Weights of a small transformer language model.
Size: 8 layers, width 512, 8 heads of 64 (4 for keys and values), MLP 1344 SwiGLU, vocabulary 8890, 32M parameters.
Architecture: RMSNorm before each block, normalized queries and keys.
Training: a variant of Adam for these matrices, 1045M tokens, 7973 steps.
Each number is 128 + 24 x the weight over its row's rms, rounded and kept within 0 to 255. Layers, rows and columns count from 0. Numbers have three digits each. The size before them is the row's rms in percent of the matrix's.

# o: layer 2 attention output (transposed), 512x512, rms 0.0365, rows 20-54,83-117, columns 128-255
# v: layer 2 attention value, 256x512, rms 0.0294, rows 20-54, columns 128-255
o83 099:125152146127116113151116147146143087162104117146083115127099107166164156124144137107138105135135127119162131120113137186146134158118152150128144106126167101105104103129099148124100123141082106127144064118148108127100138153111143130133134122136103149117128116136093097125122133130171128101094134110179129162143104095107106120113115152186102112153114147125097141096125153111159144140158
v20 079:101120106129149133164091158136138078109129081103148111119131171153180145125104141130138136138130153097101126090160113151108143129170118166113134120165115181064154164129126129093115108099149154113111146158110118110094121177099090173151099141105156143146085157155075110116095115148119133076115103116152113138142181108119131123144104120140120170145131104121148137100128121112129103106106
o20 089:124103084155108117149083101119143126156123150158163152132158161138105125155130134124131116064126140127122122125104140125123163108156159127131121071124094169126122136124159106159120136126173128132142169169140123130143097136136136113136129108109098132147102108126052153106120112111086130137100124152124172126095149115146132129150114144119125137127147095166145131111122155180104144098161
o84 093:136108073114113140154117105120130163178125151120148149094166167133127132124113099087128112115127120090160091156108139135141170111101136174094136078154121143113132137115142106142128128125133139151142192175105122155126116121139121115126118107138105136165123154102110169105117131128078142129114123185155154122110138129116164111123129136115146125140158132154133121112128133141102149123140
v21 104:100137117120107129125141104148128114112113170126097078141099207135125155096105115111145167085142157129131129122111134130108109118099136103147112126130082140135144133128157124082111124135118149106122116151133154117142140120114150098115142136108130095125121129124159110172064178102122122169127133186126102089064109106121175084148174154145112173119185164194142109080113154153113103165119
o21 100:118128159116195136100116146110139119116141134149137059146129103118164160156142105126111120127082147086089114127147115128148128112096151097134155119119101095137107140133131147127115145137052092131113117110103168115134162161138182126142113135136122143159104158134136122131131139078140086124154107134116104138140103148119089124104145115145155146127111152133177189133108090145111114138076
o85 100:123123157123174147150129160124095149084124116102138079138126117133137147121126163174115145184074148103092116137139118113111150152100133138118164099118122126086119145142112150084105136122108114164093106138152129135118150146130158122116124171107124158125134121116113108165155109121146096131095132127096156133126154125113076141053111149158133155134087138069135166128136125099158134123127
v22 095:134121151116157151111107132143095137106130093173132127091120130121102146094134131131128089127135103190114093141089142140118165100099167100099140124113089166115135099146098095137165145083118130096111088099129077119147121149122161103086166137168137135151131128131138111144102103109154129092104112160170139184114145117114188150138138163166122145169145155148162117098113140123138104120126
o22 098:114124089153130142137163162130139118137137133170097192147063109099122101142146137091126149123170071115106143151100134101148113115125162138143113101115101149135109134158144122132136136090136080093150130117114097141151121091123151080160111124116132138160165147099164140139125130138151114111107138177105152121127181099101137092170108122129094106140104123110157108123099154131174129114097
o86 095:136102081118156134147111165141120153116104100138149152080096105115112146127101133123139139136128118089120168153125129155135139084134120123155113146119094135125104118097113119138131121143154154105157177122090146117142114108124149108182122122106117159115146154118149111121115125130115074128099133122117134105162183134142099144085105123126130141114138127153114114097144144137174115140073
v23 109:185152135115138110149139156174084143139129133114132159090142141122133119098099136153134167101158150120122112143147118159093120133139113138148106098088115156091114087172147101162125148144165132134131099146141121103127117087146183127128121114147149121181105128132145117133126136169123129140157157125171144105145119095121160099131119132150116100063110111169178133102135154139113133153169
o23 110:151097164165168135115147138112124088069116130142092098109130148139115134117101160106136113127093112092163105153145148116150126106078135155122126085137082140134161119134151149143154113145073120084133120096151087113115122114143135112158133127149124142147163143111155136123148134083129173101131113158131090152151143118075170114125127091142123134131124119111140080077091096149134108149132
o87 106:121108106127120143136132163155158106136094138119158131107151137127107096126118133146161138122126143124177157163117137168175101111102110133119103087119108123120144124119137138115109111127103146144113157092135104133147094134152118123156114127150125138195117161087146156166121143103134127144122125112153118137156120090104169098134073142132127223120125163147167141097138119091177120099139
v24 100:143112129109136102162099123168076115116132120162107138133136148115160141115109087123143125148163157142120154122132116096131102134112136130123105118144078181049148129161115117131131108156158169146087173158124124120123108122112127119096174147145119145090124117184132149103134157158113161126090162144125126132122180133127134138160109116110142134131133117144114121097121130136120125114108
o24 100:136101169118126141115122104127118158198170097131135119111184097140146082113129146073142101153154070106110092126168099099120131129140109158126113142113156143126143161129174098112080121131098162111135137134135154130123095142107083152121125128156168108066136109125137145081156192094147131096157129125160091118112110097138146126122107167121128129123157130092172139107122107142098147087131
o88 104:146093122132142128135103116110126154150131160157138139079143132102138147099143128092153120139151120131124128157112171150130161132157119189098102084125158111117137094116148099126114163137160152138154145131097143124142121095084172130094136119130122131098126113098102137106131127107139105111101082127151132126127112128126105134148144155163093133136082159111129118112133138133107123132119
v25 096:114123136172085136130087096140138109146122116095113143121114103137134142133146175136095083101108071146130117133179153130131127123152154155161146128122104112185127142119097163150114135139110128094148108127105112156102137142109124158144153134173138138154143114158089099110135116144091131129136124073112146116174162132138150161124097110127125115097119072068124137132105131094131103162142
o25 101:110133143130101166153135092107072084121092118134065123121134143160104125134155108096109084121146122151160115104109138148108153119118140143136113186146087154164112133109113105193143135140121123134145122158132126122130150106120123125142121150150122124121121156139087118133127093122140142104094145156132161101104145094090122143102149116102111145129142155118150089148114121101150103163102
o89 097:114093155120082126105129070134111104126139105155105123159147133140094087127144104119134138094117085147128116053127096150108092147114108102115109175110111143173126147130101130163129119156091089105116109115150132127106130118169129093151124131143139127153120117159087125163146133129146132107114152111136101154114110106118175154180141115152129131150140159102139157147124127096092108115131
v26 100:121135132156137130112138136127148113123082118161134139125102078173122087145154120148087091158150116150128120123112108140156147114098137144152144139141120085154134141174117130097146116139122084147124112080104102145118151149079146114131179122122179171121169132163118141122106107139109143089150099111117107130144150162111133154137098113118135141142087084148107126132138134093151113153127
o26 102:077130148102114149126117092107121136122113131158157146119093131138135131105148165140104133184151139159138115152120145131147123110161088105150119095138122113160149152152140115119106142158128159142078155112122142115138176127118111139142159137103158126099113128111111147086120109140142112098130100112103163114119161118185117124137092108142112153138088119159110135118142153158195085131129
o90 101:110077169122072137092123086111109143071142115144155144133109118107121134119130132125117120133101152140124099104121143118104106059175110078114129167106109154172127106094122091138149113131137116110128191114137128125119133095100127147150157137103149088120112105111119139142153130177094113118108080128066131108150108092208097176101122085122113150112116151175118156151107135115160113131139
v27 103:155151128104213111095122103015129101091142145153145104138155137170142151089114122137150122149072097077132119077138190108133141109083156097125152114170139087122115168167126101138134133135139120054164108150112134113113121082123128141159112142133129152129094132127156129156113126133115116169153147155114133126131128137127143128131118146138154119128100095103151137144162130117143156172115
o27 105:085129108130118123162129111093156132126138147155157172137137129122116133120139102086139128134160132124160142144148130101126148087118130118098157114152160083124145146145068118084148112138104170118114151112089112118129155098076115127139117113145131108112131148123170158113101136148084155100151112149121122152155131126130150113147157128122110127101115127149141161129093094132128142134141
o91 099:120131126140100138110113114143157076124126130112151119117136109112111136130169130120091130143129129123131113121155168115120131073103113135111161144119158130115138149139153125107093118169076123111138112106140091114168142149105166126137072127151085118158138135129150134102116152152136146132102108091147155115106141112115133107116108142100101137136150140124125162114122104139118137147185
v28 105:099089114157099124122111133161126112138157076134116110113161132126140140112142137115104149128142125091143103131140128116174093121174145111136131097105105109118119123137118117139135086165150125127127125110164085101145151144129169119102140150092127153086159122099084088163159090148136156116131138142137146151123164145111179098126164103129138140121141143193152149129139143147104069151185
o28 107:102140135156148117121090171121144143192140109139154140145134111153118120126131132110149119130147077110103088119164137123147138186129171131153139109128108085136129138131154145168116113082088135164134159106169112121142109132134071119177105134144119133122134130117062131137119116110160140100142149127153142126148176134150149093151114162130155153130118124123089105102129133125171138114178
o92 106:132097101086124156108098153111106120114149143125121173103123148152090099118145127092126116121112104124164117116140147112126118100120111122163104153111137129102124117107127133147143109089145119139137110103157128112131113094138096119157114124138117086099131146120097119106175129144105158116105113135092127081159139134150124123151086142102135160163130148097086109104130132119172143100124
v29 103:119130160122177116139170163143114076135065136113145164124140152158127132120108107153157151105133122148117156118090079177117146127134110121109170152117160120168132140137128152089166141120126052121075123109129161153105120172140089153138116165162170167128110161149112166109146115115116114130123119105128112136116159114167104112148163143128114128127085132130154137122118130133134089128133
o29 108:171113098135079103108113095134144082079103098125113127134121090115131135138109135158123162134084127122107146153094113161093092142124151149171117107085110128171191120176131120106123143136165133125146123136152141138116117154168174148125126132078098187130121139119075101128116057154124084140103102137126137135105171155159104120128112138119086118125098106120098125114165166136130094156107
o93 103:140157123122100134127140128103121176132128128141118129168084079125166160159103179139112123150083127109132125165189110109141124120111114125111155124129132108117168140127089127105087135088131189167142159148111160151145134136129118124116131132130116113119102141115179108135105111095125120124177133100150117134164146161088107136110119156119105104113117125158095157141157120142118127139115
v30 098:152158135131132141099148119110137160142156165148120109131144089091106121135130107142106098128131132161121126145149101082104111113137109123091103110122120131103109087115162067166148103077173130148148096128144076138091154100137140136138112134104082167135117127130174128146170110113161143123090119131083170127114140123159126130166084106153109099144164150135164072113172125138146122159133
o30 103:131124145100131153104167167147123116154102100093130136152143137107086115103150135135112128173143099121145093096150126097135124117102079117103153159139163141100116164088151136112091135085119123118133123154105112110113125104119094127119101157122133121087163133141169126164164157110142170102118186106104125097115128097078097134084083145151155111096139167135090104116090104060101136086138
o94 097:120127107141136124151132153118141111150112098119134122099112116124167137110125134119099195136147139103162144156161114114107161129132143085125128149178151118086133149100105109119150173126211125134120142137060145103129119160158142151115104098110138142099128111137123098150111104080144106104104171124171160136111182124127108136096095129170123095124126126150113139152140138122138127131132
v31 101:084134124117114182120152127113085100122129135083135116124117089098065098138147090136129146156181143136145095100107153161127134111133091132117090145121132092128107088094089145167121136132157140171122112174096139170114137131128150148121185111099133187132130141163119176131146135130154161102126128096079131161128091150121112156144085138148142120142107143124147154155157146139142130121111
o31 106:143137154139136154131191116140124120122114137101099161086142147146101103111121148159093126124134103119095131098123143119134130148110123132141163123139137156104114126136128076090082107114127149149170105161164103093081120102137091163085115106108119073122126136109181108122152160141123124137120133059136113116149122106092144089123127107134130088142139111094087136132112148145108157095187
o95 097:161103084109113142102108122089130126069129119113116149139110155127140094139137136139100136117140131154090137155074128087116127067142098114122138128157115176125143115129109106126142157107164149134114164118119158118163114084088142165136120084119143083082110128122187152097136106140125169148160126142143110119163118150135117124141145095117103122143181115128115129174089090148076131124092
v32 093:155149118103137108176124158160099138137156130110123145127125177171103148124107081135115106134126157140113071142143124145154122139100082143116109138133103177070145132120132098147157137084145179184125157188158143131148110127131142099108124162138106124162114134171158172133105144129121175102121127168185128135156126124155118120114152137104105130130157140127158123119182146156133131123086
o32 095:115086112115151156092128100119149099149164133144165109185119130158141104119166136141133116099144086096093102132127149138135148097097112159168134110102139141106157131129160130110098128140115150108151114127172135157125092115110121154119142153147124094131069083112147146114116163062133107121169110163148110120147119132122081142090108127155138126121138125153166157094161127180134126113140
o96 100:109107105132124160138155157126138105145092132116145115176154116135151115102139146124189134107159125099115121184119152197156166143141164160146108070129127123093114123136135123122149148143116142146094128149121105151105149140112131119114134110124109127142145107082121141140104148101138118127153149155146131163121171127096119115119130133184119108086144097162182136092111137148144152131127
v33 106:123091117166095141113074098157139128138167128135116149123161126114125118139126117161142148129148094134107108123109122098091137134139128122117118116121105175135145085066115146158141107137156147097160148118167131095135127109143136135079169115165146124102101134065094111151200173165129159138127130153149136112136107108137106125122081112097148131096117151141093137134112100138084125178126
o33 104:125117134156134123143172173159162144131141126146090110106206121127108136138119141122142128102099104109188133112126121125185113116118130129171146171099099143127096133124121131117114103135106083061148104122102149141136127118139118128130074159116141164120164148130110119152134170107142151161107181107134120106136107100081165120112148114103200112096148146108146109118120101079115134119168
o97 110:116099103145175150153104140138118133119117099150150119118133121109077124160151107174142135120139083160092134116100126141127151115137128143117158108079114147130154134157119138098151121139098143165129095120107145120140131135088149136162106131096154176150165111178132157096117120138141147145125178125150136116153081126128109140160140090079159127113131137141171101136126139109092119135141
v34 088:100159120133153129118138146108148129166108110135156143159133106146169151141140098150127122151141133126111133126099127152118148130158128155141135135134161130107149137163141129102158141129163101146111150145099130126095158125091146148149150134121150207149095166138069102141165121143115111104119139100153115115144145120109142165109134116107134156141138121132128162162129126095129111147110
o34 099:143118050113124118123098098155133136156127151115181133148123137147126107142128112154128141130101118158119133142132138136138150126139130121148133082110130108114187138173116084136106174110153151160099140147137129148148133168111123149149162153107121111151114126145099130131129104122080127139109123105131173113139157127184119145123117146123102146142133114151105151140165111160127132135157
o98 088:127083110117147136108118116114128159134128144123115138120137126114149141141074138081104118129101136139128110169156129115121165100099155120127151092119138167087121144144112107157126147096167170168139160160114133133153105154106095131125121120156113113145095149092157155105136118113104166120128135191145150138108128166151146100126135158096119124133180101128104116118135107161112134130106
v35 087:156139157116139126134171096122180152133121185131135135145074086117101130148116111112123155105089130145136139132109158112133096139088102065160129143098126091147131124131139156155124171147098135121125137102118127162128134118151147170116131135125110144112155109113203150114123129105153086204142130148124148135135106128142077108094113112115108105143112121104120111114174140131150120155145
o35 096:111127180126151135119149146115137130099103141130101122133097124102120142117123105143103152144118103126121147094158148159106109144094108119106142186122144098138117129124096143085130136132110102129117102114095131150115164117163123149129142141134154147146154147129154096153111111121190124142158100126122075139152111136114134118135148121172105127162074123132120120124135147096133100152115
o99 092:119164207136147096126154148136149091101128121132127118153126132137139128130145133185107133145152113143138144093139124176104111158142119126129122174109138093140139130127106155109127141130101106112107083107152150121118183142132134170105133138132162145115141114177136089143118108120189118164151105071131110141124118136149123143147125131128101115136077143137131149157135142105087118145152
v36 096:128155137162086153132148127128124148157121148181109167129084065073105118144125126147098089154109122168137112154074111117091093110108116105119121160122114090138131092098162104141098144126158097149122091162064118135168129083121180137107174084123126113098141118059136145129103115146129103131076140123154150120145133112159125121121093119161106131140145119158169111143144148140118168149096
o36 099:151153120129158162123189149134129115181128159122119141133089118137124139125138124135106144168152105119126098110172086118113119127145097122133187169113137138116125128101121087132087147134112135119085125100095114138128118164134093126109142157122156106111124117135190117094142147098180116109153135120139104138116093148148145157095123113132154155115126136112115105127114109107159122121142
o100 094:157109118107130130107100126125094114119153126146132057105108106123113148144118150178102158117121173109077129151125139089066137055159132104138143171117131146141098113124095096115147150117167094146140129121134122097154095146087144171101136183085136136136119112122180130115153100143133113163124142140126134087123116124171069167122143141099122138111139124094162122150124107127129087140121
v37 108:191122136124126140137145092153109124114105080132122134139167134132117095167101104152140126103111122137117132104197118151149165138119132123101134154147147088155151107105107132144107121151122110165157147157138167115155092128117115152138130145132167113117133127123162101111184114158105160132129078152112130143129096111130089138154135158128173113084085107155127100116120158138135123078093
o37 107:131105181140124158140091139129131100159113095124107117133151105151137109112137114096143118115151092105168136102138139116094099121132139152176170133107157123122130131149148188128125154145142105105158136145137168132134104092169107153138084151125119120101124147125146129114076101165133144171128066101107117154117126097143105136110124130151155110100097143086091148099145136144149099129172
o101 108:145091155147082138088144149123120132155153145166143106175152131120124131147112110122160103114172129111196108107111126132152110115132159177142168091121157136195141157114113146132114132129133136156110141142118131115147118150131095160081109170111137155125155154097106116118119124148133079131133132111113152138132121121119156113128170110152167163131099149093129106184115106099157128152156
v38 105:118088132145140147110122174140094134132106082123141154112112158086119081107180123132161154119104170123119083125151149126124110122149091127102142123120109184129089128077105140105092089131128121152118109125124118149111122133107117141122135119087190077130150130116107123131148125136144085116117085135118192123139057101167126116145131122136099123135125114125154109099092145134134113111162
o38 099:115145176143156083127113154097137096114100142121123090113126102103083090144104146166104172116116124125140126123152134142101093120090130170131153139122114118132102123143157232161138128113104103109147107143130138107135109123169113126107071136127128157091135150105146119140099124091138116138152117113110142118135121122105170139147143113141154074135118116120084105055098146138089113116147
o102 113:121126063154173137137143132092103146130130106125159107137121113113129099157123124179140169139110092081115130138146133129107115155101135152137193110141112141080176120100114138113121088098113142162096148164124122135147100104180116137130106133085127142104157113142156108138127102103110129120146127157140116114172113126102131152095125095112180161113119141134137124162134114118095139113114
v39 096:172074134145179130137114141113143113135166119140078142115147153165164098128139128128122104143123114143127092164155147148178100127155163086119120114157152133097128106132123153138145089137092154113144135114142135147099123129117116156129129114130110118149127115116103119109153119117145126131119094179131143132133165115128136109175134102110158118108091126139062098115107133121121129122113
o39 105:117101151126108108109125134097097152179138117147158155153148147133140150126120134130141092116122107141169096100132106084125136139160173110090097134168117161149136142099159117163140117133161144131091152127162137156136108068114100092145151113104099149105156127108044186086091096144143137108110133137092179152112160128132152128159111119122154143137108148131105129123138113165143121130106
o103 093:063082087153113119142144134130151145177080150127119093135167127115153165101105128125139126111142106117170107080157087076125120158140142115130127105128119110161132178123123109164125106133153121090095093130116129119125131118163079107140132110091146199128165115111099133129131167107101123073110152122113111148108140114099189138118124124113143118155112132098154118118156121109113098116124
v40 102:120102130129128148110103111096110089133134099174168147129165122140117153135128139113150110096123159133127162087139116117156174140129116138102134115138112146096116108106088106136113113087139137136153125111144117114112111119121139142092107165134112140139087117161171140128161101128159082135119137139154143138070150111124093109080070146161145123053139122087116116127144138149159122158131
o40 106:126085160127115121138142163107115158162142131139116176154117081145117042138134124129183145132122063107110133126133103129115136142142128105153177143146150156113160129126112131095107082084127110117118106148160104096127067111117115103143166103146149099113174118157138131115125199128144110159152144143148115125151190096129106128139086165126133128115157115130138104120142101121085147104128
o104 101:157128153135114146126145147125105087135113110149094150185109148131142077168153149139118138109125117116138146127120133102167106216138119111180152117091163119106166124118130137126108119126141119101135051165133128081121111145153140109109122092144106126069157146137118123088154137132111143137140125123122144133122129161153124138143109117167140119116137142124127110129120097142105104181145
v41 102:135075110116138107083129168114121113099169073083150127151147170144126150115107131113106114118131116125106090099146120111144094140093161132139135148106125121134121155139159134136111079099110075124129124115160125096089124107119144128122126151137106107139129129120151144133152103088116150131132157141144155134124156113121143152129180104107109103129147167124136155098132126101127102117103
o41 102:126149146164094152146125136094097107156137082136114137138153157105109167104144125077145114113116161083141108139144137093129117115154165124100131111160135122156132142128129178154180124146113116110150132102113080151120154119157118146125090121144118160151143107128089147122128107158085121092123133194114162116132121126086090128114166140113134139130086149111142120126098099128139110119095
o105 104:099145093109132142141128110128123101159147116104167110165166128147120163108125116115171128129091141107114106103173148206184094137156155139180107149111132126122132118141160129116162151157100154105135109138108117155132126134142135115158078169143109165166114099139106130100121183150101146113085113111122112116140137099129113113122090136117165142134101162138123146113135134119128130121117
v42 094:141154134185115167158117121153137125123123116165135154157130123080152106075124113133119162120123148136125103130154114094150136132134096148123138134110144099135119171113159116144158109149122136150165100154118147124146121128100099138156170106059115133138114191150074176118141079184156136136087109123131141123122131130111152124098121069140118113185151083161139124135114142099152143113093
o42 099:155124048131118129084104106139141147145069138159147120108101134138116105120081122120133108125163104132098090113127145149145144120125141141092130129075098154147120128126132107144092124104135088145112077137130094103103092146104156115134147117135155101088147145128137155129140117156054138100082089167126173117091122122112146125105086110138132134105136089097104094130145135138102166134201
o106 097:151116086128131150108139095097135179205122169101134159131124146163126115121099119109115124084167094130118086123150111135122103121120148127166122120140101167168174135147116107152158119134112119138115126129137117119102137114155133128089103118137144106117089140115136162111144116130148146134083116196158151137084071144162183101174123162142171139139158142121165109112164125156074125136156
v43 107:117162143142139097137146122139071112091162131169083116098139148127114128142134129140101109127172100151153127154133096124102097112157121125157105121101138143111103139151129128170144134102123124104137110101088106160107111117107122074124119106162126087127130091176110125112143133162102111106116157140161151121116154118096149113166140122178133110120139121109146080114088132151090119076143
o43 107:151143154123131137102132141145124092051131119134129092108094135124107124103143155145107104107124107108110103118152145114135167122137134143166169086140111129088147138098130110142122120116118140108126084133125139089134139178141119098167113104102133169098127130126159120129113134123083103127090134122106118140098131106132131111145140090153114108119157151104116067121091135093144128107099
o107 105:155121071121091153115065094130143132102149131135140157126108093134121084131155148098120167130129127117136138129128129148159128131157115122142106129130126121118141127114115105099142148120132121131124164141113125144128108163125191086136135138109106142088139150098136127160056161114108088090091158125115134181112168121130109136139107109157109149114094119141064142106165140127203139114158
v44 099:112115114128112162089150154096130096084129096130073127104134136139138107117144150133123085134199143134124091120111157139114147117176131139121127125138113135089154121102142113130118119145126152133103095153109111127080126167114151156098172128135131145132139142177136111146119102128139178066101108139111123136083103127124155120178107119122118148130144132197188131151134131134138136118118
o44 093:116140144143131142101150135079142091164135127154106139116110159168130144147141171140097095141153138097154116127116160068154162153131192130145151120161108171135123138123168182191134112134125120102166114160151099105128141106150107099132093129133105149091139133126090120118139106100144080110091112142107171116127167109083125106112115099105109124134137144113135098128104102147128134106137
o108 108:131103094142115142137108123068112131148130109139120113145101131154160124138109130152142152113115086074122141152125103111122145124103141110132163116150131190098139114093112151117144087126167134119142147159109118143138104101149130098168089110106127139094133123117105112105152094131086109089113145151107147113145166135129117125113112154078109167130172137149133128155137134112108127128077
v45 101:138105116112109127130118131165172107132150153159105117111094145161100139129115123130139120115105109113136154130112118133122146111132201129123121095132144112123128108107119143156146129077124161145152137089151106117128114142126155129099136125111079130115121123131171131142105121072143075128129106130152118156113137127110123115159116155154136144116133165156140132084140136126114128109109
o45 101:140128149125139138153144152143140155127165145146122127128148102115133149142139115100137118136151120125138141106155099077092113114123116108125113152158137106128103167109129126136137157133139161107168136112126172113177129076126145102161105137094090136158133138114121166109136157109226148141125157158141108144165139115120149128166085124142154117138084145099156155144132142142133128104108
o109 102:129141116150120136174135194151126147109117111141187125121125127120112191076111072122124130154119141115151076109160102136139150087159102143093073130126115124106084193116110121122145166107152141120097161130088129124074139140099099157109127128096156155167185150110110137118130130130166111129141139130117115127138180116108111165130117132156108115153102122113143159128153123122124120119120
v46 105:129130116117158135116121145144131171124145089106108125153108160147140129132159127162106155201090135085131114123183118134170110124120096125130106132122150165059130101129146085102143130112126129161127126129144114116182120104129092107131090118144122132162072113117150134109112167120146104172120153154119142160123086117140137139146153106119116110133157131161180143140155114117123146112075
o46 107:136130120113122114125094123133123162105140107129171092206139121140163140116145124127081123121098160113144130131093146095180123096139095138109073126133128110099136133110129173096176139144123155144114128120128145172139166136104117119084114134103120100130117106136133134122124087162090149140129111119098152134112102155162103146113116128165138136140116135147105147098139151154122123140154
o110 104:159147090133098076107158191111094146126130112139141096180148094127134143113105142086134141096114145093101140153140140129122125149131156152117111100151133113096134122120152172141154134162166140138154169108088131175107127121116125093137129131150100111129125108071109096135121118141136106087115143150147141128151146135096118136070129157138123087121128139137095117085123168144150179163118
v47 094:119133122131080122138116155094139109116140148175121079140075121142126088123124110146134147142135139084121187143108111091119162109151121148119118102131129119106144130147115131102149098127107128104123146103125093132077125163121091090146126108093137124129138137100102115111114153105166157141112120110103079134100139145124104138170119130099100112128168117134112141088104103118146140133119
o47 097:115152159122139134168116129119111181135128105142137103125128144104124160102103136145121131141107156139171141103138112111161107130155120096078103099172144135152134144090132100133131130146124140127097168134098149114118171150090119085177149091115167153123124144135088152116152159162133132056122165085141151082118089166133120117140132123112164153125132126122098098149101125099092114107126
o111 102:118164175135131129154138094099097187103126145136163151075158165128077164085137112136109123136118124156160081091151114129101143102162131111056097138156150135138143154128154093108129154141136135121157187157083114150129162104131123142138142139104161122130113102154092144103127188149076113073142099130110149120132124113151133129118139137113130137129091148154114142131144172136116104106177
v48 094:150127115118105198130111097072107148123103135119167160092185149127155136116141133125137157081154151119148140092137175108086126153142133105128127132131145133121135129110124110113113115153128154125125151190110155097117106096119127175134138128101110120121135128108124142163134105209109151112135100126129122107112092115125149116092128147148144135153134105145155111136145163133130115151165
o48 091:109156120128160106155112157120142082156105117164079131125129112130074145185125144130124133119128109129162122136121160125106152094099133127153168167097103146143073111172113201166130158136119096120160124146124101146152116152164099151113087155118143125130162131117127121181100101137119108163128137136111161130144115104096135125114152125115164142121133091115102124129138115126135151119149
o112 104:092148072130151137138150140113108089193134132139101130169096130182138100177081136156163138145162103113175137130129114164150114198115147149168147113115123136141114092152141196142174131162124087169124093159160114145132119155146139077131110114138131135128118144128099127113133092099133121152120158127132162137109137135099133090152115173138153129116139119132109118153158144088110129150177
v49 104:127170145138184145175088143131138103112098167107100122130128122153154153103100119114087147125075081109127118118103184116121136096109125124119129144096102085145128153150147113149125170164101113088171107164061115108094077113134093131116170127113134102117098148126106105094090165142094158146080132155107176122123109126158117139104161144163150144144105138123145111107154109130117142109111
o49 098:111124110134089153103122118143174103123113145149112131126106143105088115115130101111137124084126102127088127098150147128141160098097117107115186126134141144093100109112125089120070149126141127102127084189092147139111120122146145132093121137115134121156128133148165150104119134105084152122127138150096161122123102121082154131116148115166143107150144133140119123127107162142136144127138
o113 106:133082134089108136086070117151129148127134125138139088082118097104108119096154118137110120115142132139097126085162132112090140064111126128126156135135150134094134178114110112096105116124110138122123116144116159112126106129111139138117100165125103149154125118138172116137104111130143133159126130098162120131162155121108127152095128139109091140145159169146142140115129126119130112112142
v50 103:152176134103118115127099150111109141099068131095106113115084091127144142134150138118109128114155121105132108112104165132124152110086121179152158109097126118143147117126140115131142143179138148124095089164095065113131127149132140120082159156186179142124133140119128108127102120185138136087085131139085132138136089151150134139158101175128117105107150116173138175132121098125112149117142
o50 100:168139121112126161139122133132145118118142126107104133095110096150159144115144143117120121168134130118149162111101097144165137134072095156118145106127180138171115112173138129123107142173149108118098135145140157126147142110106140150115168129156144103121098178107151119122111163105159184111114158079130154137141138148145159116121102124107094156148145104125122097116117138153123157136145
o114 104:156106151112115130107112114136128142083128105143146131100091113076089153098132128141141083128127126154107141101096117104113153056082089099081147149112139158140107140110108118098109115143130135109160185082123129113146131131100109134155149129122147107110101133135144137138134100152101136122133133163108094100173112132135116166079142126072097169121143127148112109134101131113109126102098
v51 095:115133109132136097144090136148135106139169135086133158152128114132153140156159105136122136104117107146131154113165128131139106125122106159088125138127100154119131107097112140142149066142111133128120106127137098130091142146154087117117155147159073111126137148113076103140202110110122141115083114108103144128123173156176050121120140155111185137158134159183146130094125094149090144153128
o51 099:147126148129111129125138139130160135148128108159125119171193203130119123130134150120131121128107141127137125114122119095134114109118152148159170153119143160108090150099156172179136137125158094090165105173151112102119108102221140118107063172116141142127111130166091126141131143108078120126100171124121162129109110104112121134104095181118178120129165146104161143125138153144116130100168
o115 097:164121121083146093146074125140126172144149107155141132161138134095123117151153104110139109132112135124096093094107122087106148079092119172124159090132147118099156171110128128162134129086135193144139174143120147109147125124140098153165089125139145110132180129163122135118146105113090165087118162144156130133189087165163138182141139106068152133125151139129122139138111107131076142114085
v52 097:135151132094181137117167116161144144126112149151131131112139145138082097143100098124129116119105140192116137141083128130124161143123116137124119133135109117119143132124115125129150134115088188130117146183134126138127119090113144113152088136156157155125165114127160141118132136084141152101122069161145140175099100132155195145122101084119130133142180152118152144085111124074155100200163
o52 096:106137189115143148119140152107133104102151145155118152136083146102156081147157149128152154100143093128129118168093162124152136171076109135113129088121129123150112142147126115118098113125114085149143097127128113109147138085107124106142125129151131101110152164109170131142132170115196108114160157143150118135157159120098092090140109133160137096142133118084137120133102125135081136119100
o116 098:104112159152161146176171153104132110118108103120149151136133118122162139069111137128153124157157110166170154146158099226125136201147152124135115110136117132129125122108104087112150139165124110104093115145080139132122130120124138160104145132120132165124129108176108100118107132103123101148126103124128147118101170091117127100116102130164125118133091115154109107138152140080125139150133
v53 099:146119131147119140114102120126126137146121069153121067152152167106104109108147187143089110120114126113122107083156149135113103131142132112151141151120122130140147177100151113080108105102162135169112096101110135144154127140083125168151122140159155114141118086160078144114082151118101068108144143135124146118193103082143191176151094121138090111107184137124108176146104112116158125161115
o53 102:116103120128124175160123114133092139147130136091159118164103112091146120130137143098151139135152157138092127122125108143113157157150085134084084150103139132104124112111153107119113105083136119172140150089124163142144112158102112118099116118133136074139126081116118154078127085132119142122169162144142099101136122144159101142144128156161101152120127154132194113137100130125095128110128
o117 103:107056128146121191110175091128117105090086122081113102116134131112148120122143133137137128101105141106087150129088151125127107145101120133089143127146120131073121090141132081123122127136082082136151122135163106125127145094086118118093140138137108119111136119088114159128141124132081154104131129143129104107124136127113095103073165094152134124134157161105141100101123112118110109121163
v54 103:100150152114146104130107112082101077123104132152147150086117074134150100140181129138117129170128124145123137141112172126133141128116157079134147141122131162155128077126141120126118132144093126096143110116110120121103134110098160177105116138098142146142060124128142129130089113150136104158116120139104134118168174094131153104131101106159118106143113128154136133107144136090110124130178
o54 102:151100180109083083169151122108138151159091138145085185115120069094152114138082105109111134120124094152189133119133123113123130131133124133127116147170152161122101146136109108085121118126159133116124139153121171135133108127123084130123160105110140136142180141085124113128132155125156130117142152113093148123183134130145167180158120131127092134114081139149113089128092140101105154086117